{
  "n_kv_head": 1,
  "d_mlp": 1536,
  "rope_base": 34300.0,
  "parallel_block": false,
  "init_std_qkv": 0.0357,
  "init_std_up": 0.0357,
  "schedule": "wsd",
  "decay_fraction": 0.362,
  "seq_len": 256
}
Each number is 128 + 24 x the weight over its row's rms, rounded and kept within 0 to 255. Layers, rows and columns count from 0. Numbers have three digits each. The size before them is the row's rms in percent of the matrix's.

# layer 7 attention query, 384x384, rms 0.0919, rows 106-156, columns 0-127
111:143122092157146120146129123161093125104154161140114142121125094100140107101148080097125135154132117103139117110159126142140136113113132114106129135157134122089170146091111145121138149101121106109119143151090120093128103109099110150130094089112110096146122146099109174144151120100104109188120127141137144109113148144102123116109113136129134161149103136131132134160117108139124158157161
106:125132116131108117108114123091145156108121115110139126119105090133185164183115104140082161114133139116146130098139135091109120160087139139157116097151147146125123125100113124175097149132143128145117107181163094126152142133118132140106159154143126147110111138095100132134127142108134111126134123125122143129108115150149138083146146128097200095104153122165143134163065143136140085125131
097:172122148124106135161114081120136096125148123157168165173146121073129130148129107068103143109122150113140124116147133136136109120129131104102118099130097187170120144088099150086116093134180135108086128160133155138130123108146166112131133158124109117143112099148102094116128122073124130151117094097146144109149147135141098136164134111129112139138127159132136138110091132155100116096137
099:165102122123108128114087149110112117107195113156124158145085138120116139122170140104132136202134110119155114126163166156124116121131124110093163140145093136141171166112097123102146054114137134121141120107126172090167187127091139115105111112094119140144109114159143108135128103094119099162101149124124137103160141141135072108142115096092127099141109120129106102145084127143128107129166
103:092105131135140144125177131137088167137120084163130123127169143136142111122119122155117139117160108100144132158121084171154136134122125132111097109140126109160119126103113125125175170143102090117140063054101134120113112139147124135151155084135113128108141140163115156126093151132143184141115120162079129168131133163126097120141077075090148109104093138107152131079111150132125119152115
101:121064121095128119112131167124110092150129077125179101157115134129106138146143108168093134169137081157131095131129120118155135121121142116173145148078158083154161137104114120090115154146182118099161156108154177110117114135177106188089140121127108149120165119162119119111127109122132095117135110147172143105119142112202156120139140104148148108122150157157102144104160111172110139157129
102:123134145108170136118120121130168136170114177116089126126121155152083126108131176114141084184129148151137134140108095152143167106101139115107095103156088115147100139141103128145173086100116163121137173055077137129108119089139112122123096139111094127099128132126133123139106083112121127178123117129144119148131124130155194100145103100121192135148124149093154116127112141124104165140131
103:135123163115119182133135108124155127121129070082156110105138135106143152157166127145138141108145099111126115140101098144128123110129130099115101114109155147111155120095148163127123153113087101146141112099128127123154149053132149128147146170135138131106095103147116096088096098134119123095124097130097162136135125147165112091147150146106153148103119148147144125139113192090118118109114
103:094118168109097162153153115144145131151135151117134179117123162125095147160154132136104123087103138171163094107065131137093092125118120150106124141109137165069175141129124089083164152096071132130138101135147153148141143160095081076093156132172158082146097100133099112085085087145150102132154120141133126124117144132165086142109132157126104113129097140170114118156140141110095080142124
105:129101178127159124139143160112153165118142151138149186103137150128118134084144122129118131161097117091123142083106128086167138142069187112118168165094154142139123145126152067130124143154116150132075138129111142147148123158106121139113138195134121153124151147144118131094152130145127156149152139104096163163120114132174156142154097113132144123113133179098119089159121104131102137150161
105:117129133146116134140165151099149149186135120081096090143141120191137149111095128130124085139164105124119143109141119129167138160115146145142140137149171115157105162071160098122149176127121139131104121174165119115126120117138090152124093150143109144127119110109102155171109139108142138110112112095142176131142131115112116125154116101085146141127097121108153097136137162144123111119118
100:164131150125104116107070122121118080113109147081153081122137147122113144149156078150137168129138114143114137152097100139142124124156127131135155137114117143142126144157095095078174127134131115132120160086171142117133182136138106151139114086146157170146129114174131132111136110145110162160074143136128143165136174137096158090117153137177140126161162139159118094100088111136121108106112
104:130125068098149133129161135129124139134151116136110156158156111130094104120141121108101133150141080124123131126094119150166124193143098104128181128100115143145104111133163082099140106147106104169138127140093086112175102148110108142077097123092145095144155138115126147097113119098139208150126164134129088173124111150113159102129117132156147115121165101106156134099131120118120127154098
108:125093123095153124068075102151153137136072130096108148125141142105138083105162138099113107091114146115113100137121124091122127127100136120101110077123131144154101098135147094132132125178098152144095124168143155093064131102127168131147142127187155129124140127109135159093127140099130140152120128130157141186124140158153120138136107129166136120114115150149127146114156111146115124125128
103:163102189127142116122148125135135110126136167170136129096128151121105119123084089164130120084160123126131113116122084114100131203136103136194157153099136143151138158171143135139104095132162166113144118113191140163153095123129168127103156121132166103119142118142121141155143097143126166121087131133102139097156155138118140147129124104126102131119093120095146110142151125135158136161115
109:130085094117125155154175072122115140120113133124173147132177096170139114087121127119105133144114147078138155100171150150094112097153136095130151112150177141167150126122130121129107143098120118147073102130156123115089124106148167129096131180125129169149123139115157124111156118138145126133114119117096135124101085136126127117150152178134150144132143119102146140135111156122147123126118
104:124131153165107174193127158161154137106141165080130125120163115115117126127090110141120137123119142141138175154096101086105119087132140141079124106117106139175108125154136126139121143125145123136118137163149152130146138127150147115171088102150104132154103117141167115112153150160113146127091125158077100104138137085115118159139119094114147121113105110085109128079121102124149110181164
102:127096154121174108131118134121127138077164103105133128166122159117114124136127136120121125115139149108138098118165107113109104132122146111168129148107134111115105157134131126125113134141122076140108147131088110125151119133087157124094087095130161161098117119114093107110119140117098096149136111140108136154136131168111085092115127165105139086104122104131164117171194126115138138106136
103:108127105156110144095155168104155136110146096110126140149118136109161082144120134085157189128111135145114110147101146109118097097141123131121122124159117152148170128148130114165084139170177161145125082148082188141120182130128117122155103112155158117150141102115099091121167162137103132126149123125088126106114142166127088111138133093110115155123191171092167095139124121134095187125103
111:142118133130122130150153163126130149122154085147140154155089152151146115122101163123116175111134090087176122140109139085103153085091082137124078142089106105158147105110109123093177133129113144153129084125128099111109138121136163113135145128124087156114137109127101135106176120128133135161132130158138149165115079103104112094114104134128145140114097097118119107146120138176141106116114
102:101147110143158133126124122124083119105081150088163174099137145123123135117124098113138105153156122164111139090174121131091148129118105119081116174095146123121102104116087121109100112115119125089098137142153117112120124141146132160145166149105122128117128125141100109115123127126129121131149128138108116088155087172171160090148123116138121145108099083116155116117072140134173138115120
100:149106132168167090138124112063136149087080122141150132129088157146071107118146093101114141160186107120123158145089156103134140140093166113142140113095128125107149097104164108146109090135124117115150146118145131126146135116123161146142114126133124164122151112126135092119193167169138117132096125107111116124165151129126128125154136112128170089139127144149144137112097170110137139146139
080:125146138113122144177154110144125102107130097082093136150107102148109117163102127097151117184112115151151098136150109156155167095094079124104145110140124145079143113147095101133160112067113109122115166143140094141118137119116127149097128084148121133091153094115145143111150149115154148108146137113124119086120138145136165081115121118130138130089151148120117098151115094124158135111127
090:101165105135120159187134157133133115140144122175127122155076110094078137138105126059103140114140132131136160122151089144154142088119112112142104122125163143105171131111118110117179152086119113084155140157148108138115098098112107146107118149140133144109136092118148125127157153124094143115152131128089117147145160112136112183123098138151138155080109132124102071112120110115091148092133
094:168080115140177128138182127108143139122128170110125147130174099079169109100169113142100172159094141121116145151146167122146125173154168152132154152156150168120124139115123142122082072107122108148126096185106153177174175125138125117130162093099116136134141148149116128098144127122149121133154124103114140080123101161139160095129166079111129134154086129103140122129137115135165109092061
118:140107123114152105119148156122151148084172140131110127144103152147135104126156157113127126113160097070144161067133120157116130159127141174109169096108152133131148115121109097158135129129115145154127106153147072112084117081157119176143159105184122117037130118102181143124148124135100175171145124141114085075134130130138126152093110118183155110134108134133117106134173135134151158141100
093:165110076132139127086151122129151138110124154133135148151121119133138101094108144128092154120111140091115121101131114122125117190148122153152138094120113133099147101136130099165079085094130153121126163107134129128115141136141156175178157118141165127101108085141155135114164079105114146141109111130094101117150152112107137142093159110105135122174109131108077118145080140158107141136129
099:103133109138146103094110116142146124140108120112157097102120107135100183146086126107124106108124112184120113129113085126119116128141109125137132143111158111146119117155170094164142147129124101106118145098079136122158152147175138115089091144142104118150118126124094113088124155132086160117085141114167204171115121101150095114130119184114147133112153158108141159119118117144124143094122
090:112121116138114155143117144125127097110124136079134123089134125123142096154111144153202120133113122145149143111114127163128145133108096125138123162134096134081122108154167110107108100077133102113097151103097131107133151133128094115085100104109087125168176099092100144140112140130129099117140107087120116148126101139147099070120105120135122165097116155131157154137113169157094150086108
087:110181137115129128074119108097133112138118144105151125117124098176114115136088108116163143188154156148122140136106120147173106116100117130163144103128130095119146114130147108124140135159121092133156173120127131158091118130144105135111059148163140154103100140084109134116114133158107115133121073139150181147131119139099126150158149120094129160138100133118091139147119152126126132121139
087:156139186175140130132125120116102091131138117113102126161176126142127177122145136138154118147138139142058095166094126151104135147102099133148118126154094132196089135127116134166104170120094151151091105107134154132153095139111125131154139139120128139142126149144121154126108125113146133138107098110147163117127134141118114144125111090132132159144143106125169128137153151157124111133103
089:128156096149091089108102113174134096126177159125124159134159129163082130140112085146118119119100159079170107097128105104094130135137151144142122107117163119147159106128110161115164183134146161133125133140120121101121151108114145130137165145151152165174091145133076121148116160113110116134125151128070146147147138160082157147170100157159153071142140132149163155131114142151116142151117
088:070117133110159128104075112136130149098106173123152137122127121070171088151113150106144093148140110104114103118128129149127110124131131137133115120105118155131109136107086131142140063158090102117161103111145147115071162128107142105120145129125098136143110139144101098133164143103143152105098136137134104125091141133129159160110130147113113136125182126138128117146151100132122139098150
085:114154159162135146156128141143119138144128076123082156147154169138148113129142085107147174097089144116142140150132115149145129159106189157125157167137107119156071133178119107132089143154136131182089153135101117119097119071134161122125151112167146139138091114058153130111146157142137172117158140143151089104128119128140102091144145096143176120120098141091089103129152120137090154086129
087:134134167083084149151130104124146117091142141091114145178142131141119119113103179125121111130137160123134112147130167100082154124140106135108088095103114089084107093104118176118146152095120123098106116153109160113147125132127085118118114104170119131144132107110133145156110108137114141132141093084130153140126146103136124097117101140099151119154139161128128143130151126094127189124151
082:102088101143107113141138117160124123121137126120127133115153121127143108144133122099072156158095166143079156138157143102130144123128143132170140142122113127150085158113107155108053109122133099168098111144146141173125112097086144114116144167112105097149105147150167158091091111103151117123122080110101118076145152166106103091096141092140152146175128154144147143112135119129130113140139
085:112129143143103119156076114114147137155110124114118127147151127124181135131122154120053141149103125114165156094109118129142124119148162106089147136082130091093120158126120119121174082113149118128159150131155119094085106131148114113113098110137116123093138174128187115082121108152131124081162106094144123113130151105152124126127150126128116112163128119120151090079118144123155130138143
084:123152124130145109132147164132116101126088134123138108120117138143099107148152129115144086137158068116099139146115104136119124169129128166154152137145113115130135117139139130096082083123107140169114124213091140175104096139168089114114156151147166118142185116139124126145130165149106128144105120074107128112121083140159117125131117118112129108111113164153120110138146126112156167156143
076:104159110118118147173093136132096090153133148132111160140158088105186167151108102072133123154135118134132115143103148103135141135093135112139135109140129110136143128105136109120188134120143143123153142136105087134146103064122116107118125164122129128128128118138149170137105157084091142101132137119107107149150157145154177112130129136097128095113156146138149118140088124103079142132161
096:114145103115136109113139107126127117156066110171113130140137177130131128123092153146139112068142134104095136137118100121116136133149142080127121118107139099156087156119128168074089157118141134131142091088086129103150149132125113104111099137112134110170139100160131097091105141144108122105100144123119120172132160109085143110133127158085156151089140143105131172059109163123055127160179
090:189119113113141108162117124135114155122082104156100145132111126125116081115110175150110124120122126104125140084161165149097139112121111148133126087110102156128136132138128112100139128113102142161132125183123122153117115086141107133130117157151134143079158086137159136116151136141132150145137114135101158151108167125095151143127146137165142144138122141156099096148070122154155122119103
093:095172165144146113141151132111125126148127115125148095128128072103134134122131092102130185109142151165136144118144150124139121129142073108144147122155146146136095158122136080136201158134143117133166138123147150140086114124118085132119125138149112114150123098119139104106136140161102122107094174086128147090145161079147123133118125150114128115084133108112121129118146072128078164134171
097:102165135113134117142118122124119133150103119172109126137115107127164147128098113094116137179141093123128138144147144114096121099142160143087144096168145175142141109108094121140137112161140097126162116166182144135084160134153118140112126116096107167105119116133164158138162128110089114101121151124111122109162159113168111151121147151166153134132111109144131162133130106132117122139139
089:110117105093125121129128046161157139153118117087143112129138127161172115116126132147145138120140150096098188139110112144117125110113140137133136113141109137145127095165155116154143136154163101078106123105050104121127143147110137136110100087091115111155141131141084128118091107100157134108118125119141116123142097114112142137108122122129129124139125157110141128102166113121129130149089
097:152111110139163150103153128139113108153163156147107122141151119135151121090113125131162203125146131129087135181142140120137171139129087136105135139144085212106128121115105163135102125122166136121139072113108089133105120112115143173098154140137150126139147094123168139124153106146134088130142080136145041151125129149094108119084153107145128166182133113089154098156100156126165125106113
092:140119122098104158187101133137170127147148099119124160133144153150115090136153152114148116086147136148102131132096143134148149111094120139153177155129146148102092127147098108085141160117091128133122179095156147125122103072126159117092149104141117130137151160106088118106102120153134139130114087196094125089120091126134140121160137101115136129110119112095153142117168125135142140132149
087:103122138118147109133142123131176176141174118129139112133171136136118116148121122098118102126177150108122178116131142129116080128145153137087184128127129138118147135101110113109109096175108116103124150176111108102111145093137117133098134115127093123154153099141152128111115152111153130158136127118123119121119134148115151146113142127177138137115088126097137142099165085139106104142104
086:095123108142160112128145148116087109120128151145136125120159109169130139107124129157133125134124162151139112097114188133157112104110112109172119134162106137127100154123126146150112133097114098141186105085139094138139159120141119163160113111111150158148118138086175143166105112105119147130148135147109143102130157130139098142135107147136127131108141113116136097114129120137116131115140
087:123089152135096119087140145117086151150164135118110124137100078114103124140109121181116094110172158139120138163128112143138148149117128128136078077118116113136112140120129153090099166104166099179124107124139118159134100149119129106128105155089123156134152161115122099136130113150109123127069159153108138151131138113112159145164110143137132103118108115122171125137139143134097150147098
091:100115137142100160128112161179088149110119143152122112120123120162098163105079139103148148107143139129112156104149143106140084115151148137100172092131133138129132126179162122136085108173124147145156135167136094085145121100131108140145147102104129120136087184145089113134136171110104129131128181119136090099119219103129162115111116132090162101151134129073090138146115131134104156112099
085:113106124119120125138145110123111163147079142110112124126142084122157152164150135111160111101085151112161113113127109081141090087142105158117126140127148149113117103126131088140103086149111116096150137121130173168136107121129171136130122148162079167116145143102146126138104147123084142117092171115150151123133127116056122142106136175156143134143165122115144147133109125082124081107157